Weights of a small GPT-style language model, trained from scratch on English Wikipedia.
Architecture: LayerNorm before each block, attention and MLP in parallel, capped logits.
Training: a variant of SOAP for these matrices, 489M tokens, 3730 steps.
Each number is 128 + 24 x the weight over its row's rms, rounded and kept within 0 to 255. Layers, rows and columns count from 0. Numbers have three digits each. The size before them is the row's rms in percent of the matrix's.

# layer 4 attention query, 384x384, rms 0.142, rows 0-99, columns 256-319
086:121082142168143127140127135134100118145134108099107131126145135128148111116129141138172187141094125158128117126124140140128128152117111138132186156139128131155135120170088177163137131090094161
095:131121168085156135115144120147139143129160094122134122140146158124112115118143129131118106126084108090149126132162144112117104154125087120126140122166103151150072146105160109131091152163155087
094:103103134115134143121131123127141123179154153097173123109136159101089115125137098105107152127093082150137161147095079152113184156155078181149120127097137159131135160143117133106132129149116113
106:130140095125079146105113124117154112132104158105096119101161105143104135126082108162131121118144120146143166124093136145143148093143158098101144165089153131101083139119118105138138121128140126
111:113115156122132145118142114126136135118130112123086112134127141130126111124146126147159111149131177122122126112118123128148126108162125106163146120138126180115129139131093166125151144132141143
092:166113118145135139108145083117134128113131105102099108124106127123155117157131126147136114075113140121112167106109127103095095110155147134114113152149125092140129094151117148098113095131144150
092:126169111079127136158183153123125170144200120127113079150100155109148169140131178129125107136127127100081142139129134150138124122138120084079116145131124102182079133122113122135110122146144094
098:112090144157148110123125166129142184101145098153107156133103178125100154119135148101100131093101161132176144130113147132121101159120120139155183149183140146144168155126094125136108123152158153
098:118123139141116131141158131063154101126079108125090114113106109119131116166158091122128194134112137139121132158150113117079117153135148133117103119139107085147108091118110146115093102106135136
096:092149153162117105097082141173131125118093160115114132134196168152127102124165132134130119099092089136175141150146104116144077084138100119134103142117138096138111118092097093153098191131117097
100:108111198105123136113077137068165123115122139108148115147160154142121134159077159124130143115101123147123137173121151138131087110140116121100173152131159141150138110177089106139105105147179136
091:124118119125118194107110136116077161127131135125170103127135140146145065150091116144116145136106124085126166139154159149150131150112092096104136169131176131141157096155087135136105128122128137
092:114101161146158141162110112131163096118041108149163150129153126097151153138139118112145129119147131107154092083149109142115125133121123138150138115130145132099144114125140142143157091112149143
089:135118126158106095135129150136121092114073117108137120151108152124106110122124160154136155133088133143109129147142105151117082166143126181145099075093127075130144131165099135124121095148177154
089:165139129118097125109144145166157128117097104109101120140138060109135125104161145121169130125123107206120129148118088101108125120123143151145109133140114159138154156115110118132156164134124176
095:171140089106158121143155170115145120119129137124124132128135121102140151118130085121118103162102174122104104134148152119110151146135128082172130120137117119151095093100118113140079098090109104
091:158134083130162151134133090152147128144144133133170091186080167158137115132124081104136119116137098115158095124148122124165098127166104138123138131140102150130102125126152115103109138135157071
098:148094124122110140110108137125105137158119099172158135134108137142142138106101111108118133135115107107092090064139102091113114126066094142188149090136154163120169163093142137126150136108118126
095:129141148133155127120074121123145123103125161119144145114121121115150121107130134135131114112169105122111112096107111100086150143144180123116126141121138150086123113161149113114156148153128148
106:121138142104132105117138158094131131123172125134100118138153105164141127082149189131129131098134119155160162130115136145139103102131120111126086106136101106114129118159110099120152158155169093
097:120155143111114164089125142092134124124116147079125125059158117134147104141126149144118095124123135164117100123135135136126093126078077133145146129149136142092106119123123139145149144133113121
115:137101110094097127107085123107166146130148155122113108110140167117128159104138158177108156105102105162172139138132157128161137155122093124136140125151092133113085121180095117158100099154100083
086:108068140114109146127094121125111161133154132188129137117111122110124047161136193156108098147120119132143114186137116168135136151125103162156161130084143117145119152091128145099111141110120104
093:120135136139118101100147119107153131133100127159163074111099144124156136129115107109124140120129123149110139131120122095126126110128170130149135095129139156099142150146092077132154101153142123
086:138163165128116136133112153092132114098133133091160135118138131111083118139127148173124144112122103146107081139102162167151082140100160082124130140132141160064150123140142103164145119146148135
096:091097127133112125136148133115132128112100151144154144125123099136158119162133099091114154121124112128133162118128107082086114137145166131168084110147115132143122122057132116112135132097131143
091:147081153119106109119119123148104110176126118147116159142122106143102102176140123110157111121104141122124113111112109164088130089130171117143152103104142129090132143155136151112148148113132137
095:119116131106087097115159110121162153136157118135121174123139138117162131137129160128108135130135131115107153135120089115126096115129131087113101129149087138107069085158127162149097131149145074
087:102105133157161142144089125112165170119142138140143136108093129137151136132174161147139163117115061163148143121138138163113143168090181138164125098123149105135166132137121125110146081144127141
091:127124131139156159128154075112122160088140126155120141125100130124127128170091133103108131168142165077107146120147123101153096161130123100124118139126139138126109136159124173105127102129120159
097:114155126110128109109123084135156094131132137104134130129134095138157131144134146145127117099149172121092115087163118096172156133137095079159138153133088118164128125130113101098132121132166183
096:148177158124179123118120154141120105111126095105166119107135106094153123111097103118144098085133093086135152137118121088148101151123095125112102126112164174126123100105177171140106142132111136
075:118133114118119138144110153117089109123102125116067105117117117144120139096081153109128094152106142141120121109143147125161139147102167122108108120117143119139095140152108161110097153131109151
087:153116163115112082122136143116167157153130097125113116151145117096153103053167140140118133108149128167132124143141147166176107103090125122108127152137131151124123124150185119112135157125101129
102:130161134120074131109124138146140141130100142113104128125137084113145118156145162163134106124133159164140138184114137135110139089189116143137145093080071108124157189151130142142100103142158138
087:136145117120135126127130138130093119123108126091110113105165113152118113162143125156087133145144111141137132118129107099132138150109106121106119096129094136100141129144119123111136140137087146
108:073155131134115089103127119100115141141164131183157164134106104127123126154147166178139153108131156132129108096120163060190160116158117143103137067100149126108133127116112125100120114179139084
095:139137121116109086093126135113140079148115118124128157112153124114126174113114100114109120159161135134147154130119094168114099116195119118145135156150130129158142140141148112114121118144119142
100:130121145111133103114154119082093158112144128139121111131152064156109136139127152185160169114094138102133107150113122132165111115153115178094118132137094138111144113113121124123138146136131151
099:168141152119127142180110129060114123123139163125101101162142094143130091106093149153124148144130116084125149140144110144092089116139124099118144114128158116106141160135135121115161065100141116
104:170111095110137110117149147150133133138116151093126133132110096087091128177141152119109130093075111090163145187151169091121147117112088112155103117131132128097129173125168113125131079085104116
114:158142157111090119130098139138147125103139156111139147134087119083175122138072128121103117082150143086177118116121131155152146103125090147103108106136171116076130136128140126146123106126112079
098:122157168118135112115126133118138097145129122142126117152150119144102093102144176126154124161139136146125159127123126105133130130150133123153120106114093136116128161106130125137100173122114132
104:104118127138110191116147135143157121104187134132184092147100154106137150115111120105120127199143107106131079122142118160110120126176124142110136111097129143128131100134122140142116125105158081
103:122120115145092128157118137132125177103148127068091122109114141149142143053132125111121126117126124128115124114142125156129117137116092118150097139142151095106139122132115125103138122095105123
108:129112131128139133128097168107138121111100134112127112161148157113146125119149099119121145108145116115139078115139128141086161111127156134104090135100134163111145124119140132120140124146093141
109:159090122126101149155158109146134094119121106151147142155082152114107189130110120112080144138152108123146100118144121121121128178145116163150146097144159089131118137140092149113124092137118132
103:109099107096195104137140158133147135172101151095116104097130110117163122091168142118112104140141176089134115111119140139131089149140099107152115156163104142100159174133141148135110124082112077
101:134109133092103116091163159096146167111143122146150136126108098126161151129157144166108127138157128119146097115127141141110116109123154119123105127150120109134193150130157141105135128133132146
093:138103101115151112090173153137188115134068135148194153094138140124149120132174126102129126119161136118171117108125129153126124118111132127107132155129121106105173085137124135112156197137142097
108:106109124137154177123118095127123148141172146123108118122084157129115158124094160144088116188106124088114125144117134118131175148127119138130118101142158130160078091094141108119108106120113113
098:122141164089126094083130143098129121136101136132112148123141124158176138134112141138091157135128166103152117129103126183114125065152155150113123073133150132152135125127128073131131149144164106
106:097072123146148115136110129122148150087116130111095128138104095136114141060140159128124116069122135124112095140144158176140136129131136119157116110119158137153131168134105146129099156135155114
095:162148129137137111115125110150144160133111120107143162131112145116160080160113123135152155145093128140163152155130139096132115147113127125116109120097122108145123121132121111115090156093156111
095:134125135132126185108168115126141087197116151144163128106121111118117144152114105086162121156159110161121135107127097096130157093144111100117148097116174151137109115083141116145117127178137149
101:062108131139098131109135110174099124126152149130133096132100126126134095103110163126089134128118102132140152133108172068136140120108094141134129134168122095166103145126120098130127093126095122
111:112137117129101116151138139144123124127110105129125106137147157125183091139111140112170113117070092143124142139134130101105160146137109099162126137114159109135121168098102095126100125140145115
109:098091118107125141132129152121105120116119120163180133160132110117142155139143100130141117094145109111153118103124084130115122135130083138089127126132136141133123107111131086117135139106131143
101:115096145127105134124104152163128136144182087122167137125119105130137159175160182077104117132152131097125159133090116160112160117102138140123110118127126136128099091160151126166100122136143137
098:130143148131138079104133149132127176122138136133115133116139141167136093142153123102122133146138120081138113103117144098146134088105131111148143112160112090100116131135118093144099113111167129
099:067135138126099170126114104151083120133086195059148109149104163171149107131119137098153120129156145171113150140144088082167174144099110121125122104128150131151102141121121144117137092166131148
107:127172133100101159095140132097098098145148137105105142141102122086135125137130140139165133134147149106094121131137088115078131106131215108105114153114167118088126092121148147110130109115082133
104:107142139109152149115078138108120127134153172130175118113139124097106120137119107144103152126111197146112131163133083171130144103153132104125147107105150113115135086099185132154155140142066109
103:122134142154132160056123123162125168166123164153141128127145088122157126121127099177161122079119135124153132156125115135143117145143091121135149139153128135119179125120157129125167144152143169
092:170150147062095135113145160143143149106094109101132131124136127107147125139142102113105128131137136121135155136140157127176167067149119143094142150159152133135151111161052090129120130095144112
100:135200104148131170099091130139118139119101105158119155121144101123188170111106137108145170147152177118136118153086154140144121112146119125131132112110086106089150100143117159097097158121113160
103:132093166127124159130151179152124160107149132174150093111119132126160115128097128098124094112100144127100168121106109131141108166089138143131107143141132085167091118130118101127138129101124126
090:175122119137138141143162139120114125119115132105152107161163126137103122132093116143142118083104086170148133155130113113116129146129148101135187118143148134105106135129126075190123145115113090
112:133122097136142100126113124101113137103116089107121106101173154152106093155105099107106160122123144103119145118089120088154103145117145129126113104115105104144107117141166149142131109123102092
105:191160151101163102133174108165112105112138162138106135118129154117183126100110107143128129094132138142124135124104103144136148133124150127140105129126144109131120099154121138097168162154121130
100:099161131124175176161141137145139131136114185120119121109126141148100140056117094089099126145117152155120142124139178181155138092121115139129162126137084106154102129120089130096100132121151124
111:097124127097148148113118093144114108107146167177112139122099140104150125112154087150156127123174139107141127120125106122106079130132134165121108124118131154153112175161155116128146109159125114
108:147144146110144161156159086118128136160157131123124146146122139136163074149131120140116139115167138135134139126138110090115119129092094128133093141142149168143109170115145143164077112136108128
112:171115155102187123148173116108181170112139126111143175127100128121131092088155086100082121133135103116105163113103158168137168129126108121145129129103114156137177140142161104106109101145133128
103:123157165071143150146165119135138102133108121135151121126131122122114104097120150135143148136079099117112146145137098108078112151136098143117066122130145094126097108104115125130088113133149165
103:080091212123126122128155139136140123133152123136113151182145126114168165112120094127138129134086108151110162098134111139148115120110155169127144075110140107134108098139155136130146137172128115
104:139114136093134117136135093115147128100125117120137119139183135112182146105145107155121127103144116205095099104119123165110114122128145121111121083179107142139120105107144131117146140088146106
115:108140143095130111154155158130137145095168141108161122138099148084105151146152111121142136121119144149131132143147119164121131091090121104110095125183127124157145096148146104126106090175105085
111:080132126132184095147134109102116090104125144106167111174148128114076100118093122144107176107106138116108115144163167121137135141130085113154147142155134104101121104118136133152118123116119122
108:143113120102110158144129098119152132158162150100095109119118054142105138110154162131169096112122115149110092127135157112130090126123109121105109137107141171148114128105124096114106071132117115
114:120145138157176148139120127175110100108118121146156137106106112112098110123077089111197133163148151130113123108112171163108146143149121165111125109109106151120120145183110187125174132150119154
100:124144088177172106140123120123087095110139151156163144175146117108134153104112082138133115160116146143089101131112112127130106152136144120098125103125101142112107117113155131133164119124122116
108:126139115106084108121210164098106105111133147090111109137128159104121118188104108098111154133107143108109140129126117135160105158127132155102126118108121154109110129095141142106106148136090126
097:175142135140136115100099140130147122131129124139111148086113141119135127075100106124146152104145133160102094100095126202119137144117128169118142103114115152129134135182089117093114131122120136
113:129137124164126170100099108179083133104116200119099135108135167159111132106106152152114141146131121120102128136147134166148160119107117128126157140092144147117131124114121118032109133091104123
102:131148140130162115135101139100174105155163099104126142119142132136151149173136122095124157166127166113115143126152120164147089098111157104093099148143108084155127074149109098160116109131155134
097:118089138125109139119137128133092094132147149181113087126151145064095129137115140130101130126140110169116125085140152109157125085073083151106117112126158111139119126117151143142140114112134117
104:131119159140128079161116137129119127148229123155157130115108115118103154141147108151111114122135083108149120118128107104126112171134158154097126119146140153126127127136137105149156132110127140
104:136139131133137103127104125094164100083086104117151103113092175138130125142166158108161127117131103104148135106107156107125139146111093103139136139049107137124148148119113115177134122148169079
106:069144103113110115118115137129107132102140096113118102111070121118120098102151081137115088131128124163123120138140150164134129106097143115163111136140169141137120136150135126138135095203138101
094:116127159136111103142144160156106135141097118157170125113102143131111134172099158120129093097079091165117133130181081096076119152121111137108117107068118182182144151096148150128100114172109150
101:132118129122151163113140166081095109106144152113182146094125116116115134144094164171117112125178119122154140125130124163111110094138112148149100133072121118140093160153115142127110122136111142
096:144115134084139134119111102105135112090105117134142118155144135132134139163144117127118131134146147183142105129152147135109130162098105146156115064178157114163103133088116113138110147134119165
110:109121120163139093140121123156072147102108127137122103158112100116149157110127123180111156192130130130108145130158145111117133156171114128089147152086132121134106144094073160111097138114142121
105:125086135130108145142138143092111130095175112123103136114121113086110106133114106127156128123128151145156106175117126140097089162100117114106113112148107092159108153113123096090129111123140140
108:114122161168145139095151118149118095147156106139128124128127076122097149150161111135129123161155171155168150146119159150106113119086145140141132091146112111138125114087151124104112155134132191
064:124134101134148149137147129118155147161133150125092105120166099113171144143124136114137097157138157086124106146122093148093161131127090125125093123184110118130139138135119137120144125122104113
062:098116119136142166108140089145097166144120163179123097096118092138113160110145156130111129132156119117118119115095142125135123133131126120088112132146112114126111162117125119110139133095135138
068:100124149121173102136169115123162117121128133145107138162083098098134121161127123112127175092121112136089126096105149155148107147092102086107153107147156160160139137108131158161149151155099111
059:131127141140111144108147144079157136084141098146075187122127127110164176166094096112143136117094153130090130141121088119129145102099098098127162143126150137109174106123068097088164123081152133